Part of a small language model's weights: LayerNorm before each block, attention and MLP in parallel.
Each number is 200 + 20 x the weight over its row's rms, rounded and kept within 0 to 999. Layers, rows and columns count from 0. The size before them is the row's rms in percent of the matrix's.

# layer 3 MLP up, 768x256, rms 0.0474, rows 299-353, columns 128-255
107,196,198,224,168,181,191,196,169,193,169,190,199,226,220,220,195,218,163,222,213,238,198,200,184,205,189,224,176,227,195,183,186,209,227,196,211,193,215,196,220,180,195,182,215,201,194,178,224,174,200,201,193,183,219,227,219,222,209,183,215,240,202,199,215,231,225,188,224,173,198,194,226,207,217,190,189,205,202,199,216,167,210,189,237,235,198,186,184,146,187,196,201,162,201,197,196,206,201,177,196,194,187,174,184,200,214,178,202,153,180,208,230,201,185,227,212,201,198,194,197,195,223,221,198,174,201,183,218
096,227,227,201,180,179,214,205,202,194,158,200,159,172,225,196,220,192,226,223,202,189,200,202,174,217,192,175,212,196,172,223,227,203,227,200,191,232,219,206,231,231,182,195,185,210,197,193,196,200,206,200,151,219,212,200,228,217,175,166,212,189,231,211,187,174,208,181,221,176,181,208,225,207,206,169,169,203,171,171,222,189,232,165,194,191,200,151,216,207,207,192,201,204,205,218,186,219,205,182,221,166,191,194,218,176,162,187,173,202,207,166,218,203,194,202,249,222,208,214,213,190,189,219,223,189,165,219,187
101,219,232,195,204,192,190,210,204,163,191,206,233,218,183,212,178,205,163,186,203,237,178,229,202,206,212,182,221,205,216,198,189,191,198,214,172,234,171,187,155,210,229,165,214,221,196,225,177,220,199,208,223,240,207,212,220,233,207,201,179,192,201,147,211,180,209,152,211,219,191,199,223,208,206,203,190,172,210,189,217,192,202,179,181,198,202,207,192,187,208,195,169,200,183,211,215,226,207,204,168,182,190,184,187,207,188,227,200,156,219,195,183,207,153,216,169,251,170,187,187,198,212,224,215,187,191,201,184
105,189,216,208,202,154,198,186,190,193,192,176,212,207,189,196,189,164,212,225,232,191,202,178,195,196,176,187,204,246,218,191,202,227,220,187,188,235,214,183,205,184,229,193,233,147,188,204,203,201,206,173,224,165,175,180,200,200,218,217,219,229,231,248,174,201,210,221,208,200,205,214,233,246,208,188,197,196,195,190,207,218,233,206,228,189,207,208,173,205,210,217,208,200,203,231,178,162,212,196,208,195,228,205,181,230,196,226,200,181,189,186,211,210,212,185,211,176,192,210,146,185,220,199,194,177,210,192,197
096,192,208,183,220,180,199,202,178,203,190,200,176,193,228,176,220,192,214,204,224,207,210,200,219,194,190,219,173,217,190,233,184,148,235,189,223,189,228,226,189,205,195,181,214,249,206,219,140,215,217,159,234,216,163,231,214,203,198,187,196,267,180,198,205,234,223,199,179,208,170,190,227,243,187,211,204,194,203,201,212,208,210,218,219,206,190,155,177,175,183,211,181,211,221,232,153,185,195,201,196,222,178,190,171,183,203,182,186,218,213,210,225,222,208,202,185,171,202,211,228,176,210,226,181,202,196,208,172
089,171,216,185,214,186,200,181,206,202,209,208,221,239,210,241,209,191,238,212,186,186,231,208,191,227,198,187,216,228,237,196,190,210,213,198,196,225,199,180,215,166,195,190,247,188,147,184,228,182,204,206,183,206,205,238,180,187,229,209,218,186,179,147,166,192,211,187,205,183,164,186,211,209,180,193,163,214,214,211,182,167,193,190,205,181,193,157,217,205,199,194,196,197,206,192,185,196,203,205,215,217,202,215,197,192,197,176,217,210,166,162,193,214,187,222,156,162,192,218,185,194,218,194,227,193,189,199,216
097,202,194,222,188,212,245,202,173,208,191,195,191,203,219,181,185,194,165,212,214,227,186,215,208,170,223,200,205,202,190,184,190,190,245,195,196,205,190,191,232,186,225,193,203,219,189,180,215,214,173,201,180,160,184,210,200,202,196,207,194,220,171,190,201,190,169,186,201,183,197,198,200,191,171,226,216,211,214,197,172,187,200,201,213,220,207,173,203,164,208,190,215,184,227,194,181,184,203,212,197,210,187,206,152,200,227,234,181,191,210,212,191,206,226,206,201,147,174,199,199,183,184,247,189,192,218,197,195
104,163,211,196,212,152,205,165,239,187,169,186,210,186,193,210,230,222,200,172,207,199,236,176,227,197,221,195,209,198,203,186,209,232,224,227,177,239,202,224,180,224,197,200,211,182,187,168,208,171,196,195,211,199,219,233,229,184,209,171,205,202,191,221,188,190,156,200,210,201,177,218,207,195,216,215,169,237,205,168,226,163,201,190,180,204,210,213,196,192,197,199,204,181,174,194,208,202,213,204,211,232,180,203,236,211,193,181,212,198,200,171,208,195,190,207,159,188,193,215,186,200,157,193,206,190,212,150,165
097,227,200,220,188,235,189,217,224,236,164,202,187,200,180,183,202,191,201,175,196,205,212,214,191,214,215,211,193,198,184,185,219,183,194,200,223,187,232,196,193,176,230,184,229,181,173,205,233,194,171,186,195,202,159,210,187,197,224,204,193,203,191,226,238,188,212,233,172,200,207,197,182,177,194,221,178,204,227,187,208,205,190,192,184,185,182,190,183,201,206,193,205,169,207,195,213,218,175,184,204,206,193,221,169,213,194,153,172,211,196,192,179,207,222,205,241,209,183,225,196,230,209,213,166,180,179,218,202
097,181,173,198,183,185,198,200,208,194,199,194,185,202,193,200,195,198,200,207,193,192,218,198,179,212,228,194,210,175,230,224,171,228,193,219,208,219,210,191,222,187,212,184,228,207,222,187,233,179,200,231,218,174,211,200,218,210,193,206,199,191,218,184,188,196,206,208,199,165,187,210,213,210,226,216,167,188,225,174,187,175,205,175,177,212,219,185,204,209,220,210,227,193,196,201,166,171,189,191,172,182,204,179,203,197,183,185,208,194,157,152,198,173,145,159,197,227,178,225,206,220,201,207,170,227,205,204,190
085,159,161,194,186,164,194,185,210,219,200,175,190,184,196,184,195,198,168,182,230,195,201,192,156,229,163,213,198,223,176,200,206,164,177,223,257,217,171,168,213,215,199,187,209,174,188,237,161,195,208,230,174,220,195,233,236,222,233,210,226,162,214,233,163,224,202,233,192,203,205,224,194,190,196,207,209,194,241,196,198,206,226,226,220,188,164,202,198,187,183,223,225,225,192,213,215,218,191,226,187,200,211,221,208,205,221,217,178,207,180,168,175,225,186,208,194,227,214,214,186,205,197,205,184,229,210,183,185
102,190,193,214,200,219,200,171,231,177,195,185,193,202,196,207,179,196,216,191,200,214,185,226,178,236,186,197,185,196,147,223,191,227,264,184,186,202,205,209,212,166,195,200,187,215,211,182,191,182,219,215,206,202,221,191,224,196,201,191,212,183,213,197,219,174,135,202,224,209,197,203,188,193,201,199,192,192,221,194,205,223,169,209,204,177,174,158,211,248,195,190,187,213,206,182,214,212,248,164,210,176,167,197,242,198,192,185,212,199,195,182,211,172,213,169,209,185,170,207,190,197,231,176,205,229,183,189,229
113,214,205,182,158,213,225,202,208,211,180,192,151,205,204,207,186,209,181,176,200,196,211,191,218,192,217,220,196,217,205,209,172,220,209,187,208,195,205,197,230,231,202,217,178,196,197,217,183,193,190,229,206,184,183,205,191,191,160,190,210,193,175,202,191,214,174,192,195,183,196,165,199,218,192,227,202,192,204,197,198,202,200,201,149,192,180,215,156,191,240,220,223,190,199,246,186,198,182,174,197,166,208,214,223,194,164,194,216,190,209,184,195,205,257,191,183,176,208,210,185,234,228,199,182,176,211,209,207
094,195,216,185,171,238,184,197,222,226,181,219,202,217,200,214,199,188,191,220,187,200,202,195,209,200,211,173,196,215,199,207,201,177,202,208,216,218,201,187,156,198,219,167,171,217,187,191,172,175,215,220,162,244,220,179,180,211,175,206,204,225,187,211,205,194,236,184,216,203,181,197,196,218,196,211,183,212,217,190,187,187,244,226,219,220,207,196,197,214,215,181,202,210,228,205,217,198,170,159,253,199,184,196,173,190,215,179,208,209,205,200,178,252,175,184,216,188,191,198,163,181,235,239,207,209,179,176,229
101,231,205,186,202,240,234,197,235,194,211,176,181,229,218,163,207,221,190,177,191,248,231,203,204,184,219,225,212,202,180,209,183,196,196,214,238,198,246,199,173,208,183,209,198,198,201,206,164,215,219,211,201,202,193,183,197,200,196,177,202,175,229,205,153,209,211,223,220,198,219,211,233,209,210,192,209,165,155,202,176,197,212,216,192,244,187,192,195,181,183,193,184,213,205,231,225,218,180,202,200,200,173,208,222,193,181,201,194,168,186,183,204,190,193,209,192,198,242,197,220,226,209,190,169,200,239,212,194
101,176,198,192,174,202,208,218,226,263,189,190,212,184,184,193,226,186,167,245,210,187,198,207,189,182,255,204,181,193,163,238,189,162,169,177,209,198,188,209,188,181,190,198,211,219,226,182,168,151,163,228,199,196,199,226,204,193,207,190,218,184,186,195,199,232,217,205,207,210,208,228,175,188,175,228,189,195,199,177,180,227,206,227,265,233,201,197,207,208,222,217,215,174,215,239,212,185,220,194,200,212,190,170,214,193,203,169,181,171,184,199,186,208,200,179,186,198,193,191,213,207,223,199,184,185,195,187,210
114,150,200,234,198,194,182,151,178,205,197,202,236,192,204,213,169,195,173,225,187,208,188,197,232,205,192,190,190,236,203,174,190,172,209,203,215,208,199,212,214,200,174,219,226,170,215,198,223,199,233,179,179,234,179,192,209,206,181,213,203,223,197,180,215,216,202,227,191,210,191,195,214,180,170,163,202,209,173,175,177,167,208,182,220,209,182,166,215,216,184,242,161,204,221,213,176,222,216,186,193,174,183,187,197,205,175,186,196,185,196,197,219,211,179,226,184,182,204,199,203,234,209,217,194,252,196,206,183
117,184,215,196,200,202,185,213,202,212,193,205,206,240,183,212,212,186,205,196,219,217,189,203,201,218,226,219,200,206,177,200,183,242,222,194,210,226,238,175,212,188,191,244,185,167,197,210,208,178,229,233,207,201,176,201,190,218,213,169,195,170,186,217,185,159,199,227,203,211,202,202,198,209,184,215,218,214,194,166,201,167,187,168,170,191,207,189,151,186,213,206,191,230,206,197,204,185,239,186,203,219,192,193,192,220,180,187,210,211,222,200,198,191,202,222,203,218,243,216,215,241,232,214,174,181,192,226,192
107,161,186,202,225,195,184,177,203,226,174,169,180,184,174,217,184,199,212,204,208,139,180,231,198,204,223,203,182,199,204,182,170,210,199,215,190,204,203,188,197,201,193,199,215,183,217,206,170,182,220,189,214,170,235,215,199,201,209,215,207,190,198,208,195,205,178,202,194,207,188,205,161,236,239,186,191,201,188,190,168,183,179,182,208,190,165,193,158,190,195,242,179,205,187,208,222,194,237,187,174,198,180,195,203,221,184,220,216,203,237,216,201,216,200,188,212,209,189,225,186,185,234,211,208,214,229,216,223
104,173,201,215,214,190,184,203,201,264,173,204,219,193,190,176,184,184,197,202,210,208,216,186,208,198,226,169,199,227,184,183,181,189,226,221,196,195,179,201,153,219,185,174,163,200,195,178,218,199,221,190,241,239,242,178,209,209,191,232,217,182,212,214,228,207,223,182,202,199,194,222,182,185,174,175,189,180,183,173,166,212,197,199,204,231,225,219,189,188,202,204,224,222,206,204,182,233,210,211,227,210,186,187,186,176,209,208,248,177,203,183,217,199,206,168,226,169,172,208,161,213,209,190,189,206,156,207,240
113,156,178,176,179,203,184,213,212,233,189,190,187,221,245,222,217,225,220,208,193,199,195,182,172,189,208,180,225,208,196,214,167,219,244,182,195,180,218,196,180,203,215,206,189,214,210,207,177,207,198,215,190,155,183,238,154,226,198,163,198,161,201,234,204,198,201,219,214,226,173,233,207,229,214,222,180,185,155,173,192,155,207,192,190,169,192,202,221,206,181,217,212,215,220,199,204,185,166,182,178,180,188,205,199,230,181,202,197,196,186,185,198,221,213,237,200,192,205,232,222,240,220,213,177,166,182,189,186
089,217,220,218,188,155,249,204,240,229,195,191,236,192,192,199,187,191,159,186,220,199,199,231,213,211,243,210,183,216,232,218,212,187,198,181,206,200,198,176,196,204,187,249,214,205,222,214,191,206,177,231,194,216,189,208,198,214,200,201,205,195,183,202,208,166,194,199,222,187,166,228,212,165,165,239,195,220,200,228,162,189,198,214,177,201,151,168,185,186,191,175,205,183,177,216,220,186,208,193,205,231,214,170,188,235,197,142,177,247,193,196,179,210,234,178,190,176,227,196,210,191,180,210,157,179,213,175,168
086,211,216,186,193,178,203,232,204,184,194,206,216,203,217,182,170,196,210,196,198,174,230,226,209,197,198,197,208,185,238,191,180,220,225,213,202,184,208,208,205,215,185,180,226,209,191,186,204,237,206,206,229,180,202,207,231,189,184,187,208,180,209,179,184,192,182,156,230,188,195,214,214,226,205,192,219,204,179,215,181,233,205,207,184,171,189,194,178,220,172,215,210,201,234,198,152,200,210,179,215,209,174,181,205,216,201,233,214,166,209,212,228,197,193,174,232,178,136,189,203,160,214,178,208,174,206,194,148
094,208,174,233,198,227,204,176,191,178,223,195,206,211,198,207,200,189,229,174,248,191,203,203,238,212,210,243,208,226,192,189,229,183,198,187,217,204,204,199,191,225,193,204,182,227,194,205,193,188,216,186,203,168,209,231,224,208,221,194,227,205,213,231,178,156,202,229,197,174,222,200,210,213,222,221,226,183,191,206,203,228,197,207,224,180,189,183,161,183,161,202,195,216,226,155,216,213,197,197,220,197,180,195,205,176,183,201,192,208,184,228,159,191,206,191,180,151,200,222,209,168,247,207,215,197,160,224,207
107,188,216,215,169,222,166,223,180,220,228,208,202,175,191,196,213,217,199,193,169,190,227,226,150,199,205,179,210,198,206,230,190,214,181,174,199,168,219,232,190,218,213,188,180,169,174,202,193,164,199,187,171,204,218,168,193,215,185,197,220,227,229,208,236,179,221,229,208,217,181,199,210,217,216,205,199,200,184,222,201,175,226,223,181,194,184,187,216,230,215,197,201,166,205,183,202,219,207,194,180,222,199,181,210,209,166,180,222,225,198,206,216,183,190,200,224,216,181,225,177,185,199,198,220,185,179,149,193
117,184,197,186,196,218,219,203,191,239,168,228,227,201,220,169,224,175,197,175,209,187,225,207,224,189,202,212,192,207,185,191,207,190,209,176,215,221,153,197,157,195,176,195,244,150,233,203,218,186,212,205,211,162,189,235,198,172,182,238,212,201,196,172,215,197,204,198,229,198,182,192,209,218,190,169,175,184,208,165,218,187,212,159,208,168,216,209,197,198,182,210,204,197,227,227,198,210,197,179,174,222,170,228,193,227,184,181,202,208,186,194,199,241,203,207,211,183,179,201,173,207,223,200,224,192,169,191,200
100,212,197,228,173,162,218,211,189,197,174,183,222,177,179,189,192,199,215,222,200,177,208,202,207,214,193,186,173,191,196,192,200,214,171,212,208,214,173,157,179,195,230,173,204,187,194,204,202,179,221,178,161,166,180,229,204,199,213,210,227,194,186,194,157,194,204,220,201,175,194,214,185,237,219,239,195,208,221,163,201,212,240,194,247,243,201,188,187,188,204,193,230,210,189,193,177,150,199,231,202,212,205,227,187,213,251,190,195,211,178,190,175,227,187,210,198,233,170,212,214,176,199,222,216,159,164,239,204
097,185,214,184,215,213,223,180,223,213,189,179,196,170,152,229,203,170,167,208,195,199,205,187,180,203,170,192,191,185,184,220,172,197,203,201,186,200,209,191,204,190,207,190,182,172,205,220,222,230,192,190,209,171,194,196,185,203,197,214,250,241,233,228,212,188,210,192,189,219,199,236,203,215,159,144,186,179,200,203,201,188,219,196,180,204,178,213,187,202,203,214,219,216,175,183,203,194,203,193,167,213,180,206,193,192,195,228,198,206,198,152,219,208,207,205,184,181,208,233,187,216,190,234,197,213,159,192,188
087,210,184,201,155,163,196,212,255,209,240,180,244,216,197,206,202,204,212,160,189,223,197,181,202,196,185,225,234,185,227,204,181,211,177,191,187,176,203,194,188,173,192,223,185,255,223,183,205,183,176,197,207,217,220,191,202,198,232,200,194,201,197,184,187,199,214,205,175,204,231,205,175,230,199,245,211,225,186,178,213,187,211,208,201,179,189,154,234,196,197,247,189,217,192,177,236,257,190,222,192,194,174,182,209,215,195,244,218,210,207,218,200,203,210,188,215,208,222,189,205,175,196,207,178,192,173,228,205
084,185,191,161,199,207,182,211,195,195,200,196,165,166,207,236,181,173,191,222,199,196,229,182,205,208,214,211,193,201,210,174,192,220,212,185,183,209,179,191,210,207,216,181,172,203,207,183,214,235,204,202,214,196,175,178,212,223,197,215,201,221,203,178,207,227,170,193,183,171,191,197,178,244,180,204,231,216,255,227,196,201,192,204,223,164,173,201,163,224,223,152,227,206,234,177,194,203,160,185,238,198,188,199,194,214,197,218,201,266,218,193,212,211,203,161,157,233,183,223,208,181,195,210,207,171,185,194,213
098,194,212,209,228,194,158,203,250,214,217,200,193,190,180,192,205,235,184,215,218,213,179,216,215,231,228,229,211,196,176,197,202,217,225,233,188,194,157,179,160,205,186,191,254,197,170,200,210,175,189,189,203,232,160,204,234,189,203,222,230,192,192,228,205,216,175,197,166,195,177,211,185,240,178,199,197,216,197,200,207,223,225,166,208,227,163,182,173,204,171,179,210,208,207,197,213,172,193,187,216,235,215,202,198,213,210,192,191,208,202,203,219,219,172,220,198,197,193,186,188,198,205,193,233,186,186,161,196
116,200,214,230,176,206,209,173,211,186,223,179,180,206,158,178,209,164,199,196,197,194,187,213,142,216,206,179,184,209,200,188,212,193,215,174,216,173,229,214,159,149,237,204,221,219,161,177,177,214,175,210,196,211,206,174,181,259,194,191,184,202,204,170,167,209,218,204,210,194,208,197,227,191,198,214,212,190,193,220,193,236,235,225,179,198,189,167,196,191,214,193,193,192,194,216,244,198,208,224,194,193,191,229,209,185,208,218,193,222,210,240,211,183,191,186,215,186,214,203,183,178,190,191,203,217,210,196,211
099,145,229,226,195,208,185,213,198,170,189,189,206,195,199,218,199,193,235,211,202,207,210,188,203,227,187,197,196,208,226,211,216,221,226,175,207,217,202,223,195,200,198,210,202,187,196,183,173,232,196,229,186,192,213,169,221,168,162,182,187,170,199,187,216,221,202,169,205,186,198,239,221,216,198,214,206,208,228,189,212,219,181,167,204,212,202,195,175,197,174,228,195,173,199,216,195,207,208,186,193,178,164,219,208,203,216,219,185,174,205,195,221,181,186,220,220,233,196,181,184,212,231,182,207,222,202,216,205
106,166,223,196,205,199,177,187,181,174,236,195,214,206,181,175,189,196,223,202,204,206,191,220,201,182,209,214,161,202,202,204,227,199,255,182,222,171,222,197,206,203,212,210,210,178,219,174,181,188,185,198,237,209,159,190,200,204,232,183,197,191,211,209,186,158,188,206,204,179,221,224,221,197,202,199,211,215,153,207,219,208,215,216,217,200,180,174,182,173,193,191,196,208,219,226,165,191,196,191,246,196,194,210,196,198,188,229,197,181,205,208,241,206,217,208,194,177,201,233,181,196,203,207,166,176,217,195,193
095,186,196,245,211,205,212,227,174,255,206,206,217,167,193,209,208,199,186,186,157,248,218,216,231,193,197,201,196,215,236,213,177,178,157,218,188,226,171,181,214,198,190,174,224,209,195,187,195,196,193,228,242,188,194,187,202,176,148,210,188,176,186,176,183,188,179,202,223,208,189,190,207,201,182,218,200,175,185,194,202,199,215,200,239,192,206,209,219,200,184,219,188,243,219,223,215,207,179,184,200,184,195,197,193,217,230,187,183,195,220,238,224,163,182,163,186,214,185,194,193,207,208,197,196,223,181,230,203
107,188,194,191,192,202,209,207,179,208,227,209,200,224,163,170,212,184,214,204,206,179,188,186,174,206,221,206,198,221,204,202,158,203,197,194,195,189,223,201,206,191,180,189,201,211,218,186,170,206,231,217,251,242,234,181,207,218,201,193,180,176,245,169,202,194,197,201,200,223,217,223,191,197,229,173,209,200,236,216,196,193,190,165,204,178,219,220,237,199,185,206,198,218,204,209,204,223,206,184,173,214,171,230,191,204,180,213,212,199,221,177,207,180,192,185,176,223,189,236,198,200,193,188,206,206,195,217,182
093,206,219,198,193,225,209,202,212,215,191,226,161,196,202,185,218,167,173,196,207,218,210,172,188,170,201,196,167,238,205,192,163,139,230,202,190,209,204,217,222,164,180,193,159,216,243,176,193,200,188,217,205,221,191,185,212,179,186,182,189,229,216,187,235,166,175,187,189,209,232,220,212,196,177,221,235,207,149,193,171,201,179,204,217,177,246,207,208,177,205,166,207,186,184,211,211,210,207,214,228,174,204,209,215,213,163,192,226,180,221,201,169,188,225,190,187,200,191,199,200,192,155,237,192,173,197,214,202
093,191,195,188,255,203,201,176,210,223,197,203,192,230,213,156,205,194,175,209,221,191,158,186,211,174,196,183,206,178,223,214,180,215,192,189,168,167,208,178,237,149,181,202,225,170,215,177,187,188,190,205,174,194,203,243,187,179,227,189,219,183,180,232,203,181,178,202,212,195,212,245,135,216,197,220,219,198,184,228,170,196,203,227,220,156,211,187,225,206,179,219,245,192,199,201,194,190,205,217,219,243,176,227,183,241,200,228,204,217,197,186,160,189,192,184,212,174,182,184,202,168,189,206,192,177,199,232,176
103,192,181,180,190,208,204,220,219,220,228,176,168,229,149,197,175,187,200,176,196,207,199,221,171,226,196,216,184,182,256,212,213,207,225,219,220,220,214,203,209,235,193,182,218,199,213,193,181,154,208,198,204,214,229,186,182,186,195,191,178,178,176,228,164,208,212,210,209,207,192,217,229,196,225,202,222,225,162,212,165,214,212,225,196,200,223,185,180,223,176,221,234,192,228,186,191,200,213,228,207,189,180,201,193,197,222,192,174,207,219,223,195,173,194,200,178,198,223,228,250,208,149,216,210,203,185,191,226
097,193,222,231,190,200,218,209,226,216,213,205,216,209,173,175,208,196,156,195,168,204,217,183,154,210,205,225,192,160,196,186,214,213,192,196,211,185,222,210,220,168,191,163,201,199,196,195,191,218,199,191,206,187,199,197,182,190,216,184,210,197,192,217,196,160,212,205,211,240,160,197,178,235,182,196,223,205,203,191,201,196,187,185,192,173,221,168,179,187,208,192,193,159,221,178,208,191,181,193,206,177,199,232,164,199,219,152,209,195,196,211,196,172,260,189,201,223,163,216,220,181,181,183,197,253,235,212,213
089,202,205,194,216,206,199,202,177,190,184,210,208,209,210,205,222,225,199,199,198,211,216,226,205,200,183,231,199,216,231,169,214,186,201,204,208,192,217,214,153,213,233,229,223,198,194,224,152,184,200,213,207,193,216,180,207,190,194,213,199,199,213,181,194,163,203,214,212,225,231,188,215,168,183,269,210,223,222,220,215,190,216,197,197,188,220,181,179,193,181,183,175,175,197,152,201,233,214,202,153,212,190,200,185,212,193,203,226,216,164,171,188,199,174,171,192,208,178,197,192,199,186,206,195,208,190,175,191
103,208,210,193,210,172,225,194,219,197,219,249,228,191,190,185,193,230,191,193,189,195,212,180,203,218,176,203,193,193,217,201,188,208,207,191,211,204,225,181,190,185,207,191,196,222,199,170,211,178,201,216,228,212,165,192,178,185,232,178,209,264,214,189,206,193,228,169,189,211,206,190,181,184,221,215,182,235,208,200,194,230,216,209,239,197,225,206,183,213,193,184,173,219,229,164,234,179,249,225,191,199,167,185,215,204,190,183,187,192,203,180,223,152,210,237,221,215,220,220,186,182,200,168,233,169,172,203,180
089,185,180,235,184,186,190,204,205,168,189,189,221,187,224,200,185,194,211,197,216,220,233,184,204,191,200,177,204,214,215,190,196,193,210,212,219,167,197,205,232,166,206,168,229,161,182,191,179,238,158,242,197,205,172,208,219,208,176,186,221,204,226,216,198,216,221,209,165,197,206,197,177,236,191,189,236,198,206,194,178,220,218,215,248,208,208,214,212,182,167,238,197,166,192,239,190,198,210,244,168,192,223,209,192,206,232,176,209,226,215,179,182,186,180,199,200,201,181,179,206,229,205,213,193,198,197,185,191
110,232,194,214,179,198,208,214,208,199,235,201,195,226,199,214,193,216,192,196,173,201,190,206,189,206,217,178,184,217,230,227,167,194,195,195,192,184,204,177,198,224,210,214,193,191,221,203,186,190,195,201,252,169,219,195,220,211,185,231,215,226,213,212,239,179,174,176,230,190,193,181,213,221,249,166,206,216,189,212,188,169,204,220,206,194,200,202,183,189,180,209,202,190,169,189,159,184,225,179,189,193,178,227,218,210,204,188,179,145,206,240,190,194,193,176,171,210,177,178,190,174,179,190,216,173,201,204,209
093,162,185,206,182,213,223,181,172,227,187,180,179,224,171,197,187,245,213,201,201,205,187,197,205,197,188,195,182,233,225,226,198,209,192,229,169,193,229,205,195,195,215,186,222,231,196,251,228,192,218,187,205,202,223,195,211,234,232,221,196,201,191,197,205,205,215,205,187,221,237,239,184,177,201,204,236,178,178,202,222,186,205,205,164,209,192,210,153,180,221,216,187,211,209,191,215,194,235,218,224,199,200,195,206,160,212,216,201,225,177,191,186,194,176,200,190,226,203,201,167,185,221,244,198,203,210,172,218
091,196,199,190,192,208,193,219,195,208,175,228,208,240,221,199,189,210,215,181,178,222,205,220,213,205,156,199,202,231,208,204,185,203,219,146,206,210,192,208,166,203,228,223,221,222,223,170,178,166,228,217,197,212,158,198,228,198,226,202,209,168,234,174,219,200,205,175,204,216,191,205,231,196,157,221,253,165,185,210,230,161,193,221,198,186,204,197,191,161,169,196,169,189,224,217,220,169,208,198,162,212,207,201,206,204,187,240,199,216,193,186,204,191,195,188,193,234,190,227,207,203,198,216,185,186,184,200,204
101,162,196,229,218,195,202,245,185,205,213,229,217,211,204,190,217,208,213,194,186,197,173,205,204,205,209,178,205,210,183,162,202,178,229,191,190,182,180,180,223,229,175,183,195,171,176,193,202,231,212,224,233,191,248,221,213,209,165,159,221,207,212,197,212,186,201,192,202,187,170,240,169,180,217,186,246,220,189,200,174,207,200,192,185,197,170,205,183,189,206,206,175,201,193,199,161,177,192,195,201,182,207,210,211,177,221,220,188,165,175,196,193,173,200,193,202,203,199,241,213,192,201,167,255,179,202,179,209
095,211,185,218,187,171,226,233,210,158,194,204,200,181,207,170,205,195,186,176,225,227,158,197,204,183,193,193,188,163,197,183,201,225,175,230,182,192,214,223,232,160,185,214,188,217,201,204,204,215,174,199,229,176,190,192,212,174,212,209,195,210,199,209,184,202,192,209,203,170,170,168,244,203,173,228,178,209,216,200,164,199,180,176,168,195,199,190,202,186,219,213,201,179,180,210,217,190,192,227,204,166,209,213,206,227,189,226,242,183,231,227,204,169,202,209,153,170,183,185,222,194,167,198,216,227,204,228,203
095,245,230,188,184,181,194,184,200,237,181,221,200,203,203,178,194,219,187,206,150,208,228,203,205,212,210,162,181,226,166,217,184,235,198,173,183,220,188,196,233,214,174,191,198,216,196,167,198,216,197,186,182,223,171,202,229,208,211,201,200,219,186,175,200,198,176,162,211,206,208,196,206,176,184,188,204,201,189,198,167,154,209,205,227,211,217,135,167,222,200,189,210,206,171,226,167,207,206,188,181,199,195,206,233,174,219,205,182,194,202,218,194,205,202,210,182,239,193,200,196,215,201,176,211,189,207,193,218
087,189,172,224,187,214,188,170,208,214,188,237,220,183,186,180,178,206,171,204,173,244,233,188,171,173,199,223,179,195,203,199,201,168,216,204,218,179,197,198,224,239,155,196,218,187,184,229,195,151,204,172,200,211,222,200,234,206,174,235,193,184,214,225,213,204,188,197,231,245,189,185,213,185,197,210,211,186,170,193,153,208,181,222,236,195,213,212,187,202,197,197,212,156,217,189,155,192,187,220,204,195,180,149,185,196,191,182,233,204,208,223,168,182,205,203,209,226,162,222,206,213,193,195,223,185,183,213,203
084,189,212,212,207,148,189,178,220,205,226,213,237,191,171,193,210,204,250,216,209,221,172,179,219,179,174,170,190,220,200,191,190,238,238,212,208,185,216,170,197,166,179,207,222,204,206,176,201,206,186,194,210,170,163,190,195,182,206,219,218,215,191,202,201,193,231,215,192,184,176,217,237,240,194,215,169,212,206,191,219,231,214,212,223,211,174,196,205,182,241,187,177,189,167,180,178,171,204,218,220,206,186,238,194,234,175,213,202,199,182,164,197,225,186,187,265,164,187,181,198,170,218,200,195,180,185,154,187
092,193,185,203,172,239,207,193,199,192,235,222,227,178,223,209,224,226,188,220,188,199,199,164,190,216,152,213,153,206,200,158,175,192,216,194,197,190,164,215,235,207,187,182,168,191,200,220,228,218,219,202,218,210,197,185,218,212,227,189,197,219,205,189,233,145,169,192,181,208,203,210,175,205,210,184,211,204,177,200,196,216,204,149,177,231,216,184,212,200,199,201,186,205,198,200,231,214,210,184,207,192,220,164,229,194,230,193,249,219,217,212,171,185,226,223,211,193,188,197,220,157,191,221,191,202,178,190,229
098,199,200,194,208,214,257,209,192,213,172,206,224,208,190,167,207,177,198,197,211,201,227,222,215,200,191,193,185,192,199,218,194,206,215,181,244,205,212,221,176,200,201,172,202,198,210,175,199,222,190,227,198,186,201,192,197,196,201,239,203,202,193,216,201,186,197,182,219,206,139,236,183,182,164,186,176,219,205,189,214,162,210,173,213,216,197,176,191,179,185,181,210,199,181,235,170,188,228,173,221,152,195,226,211,211,199,200,226,198,228,213,187,212,171,176,210,174,209,204,178,193,179,163,203,210,154,216,201
099,222,233,214,201,201,205,251,218,189,226,193,204,207,229,193,191,214,201,209,213,202,188,202,204,202,246,207,201,167,241,214,163,227,171,197,211,185,208,224,186,196,212,223,209,200,194,188,178,198,196,142,223,178,198,163,190,221,227,187,204,219,177,188,205,192,224,217,189,238,196,190,197,173,187,201,210,207,225,216,229,186,179,216,216,193,208,190,188,192,185,216,218,192,204,159,204,202,178,229,218,185,174,190,210,193,209,184,180,227,184,220,221,186,202,203,190,222,183,202,199,210,206,192,196,198,195,181,180
095,203,223,216,183,196,179,221,244,182,211,186,192,231,198,162,183,182,194,193,180,176,178,199,181,213,186,212,190,196,206,220,163,213,202,171,220,178,179,185,162,214,197,206,187,166,210,197,211,184,221,173,182,210,242,213,201,215,204,180,218,223,201,178,209,227,191,178,231,189,214,164,190,189,191,221,203,204,222,201,220,174,237,224,203,210,224,180,228,237,188,199,197,220,200,194,228,191,193,217,198,191,213,223,214,171,187,194,186,173,188,217,205,176,200,227,227,186,211,241,185,196,179,205,187,180,175,193,181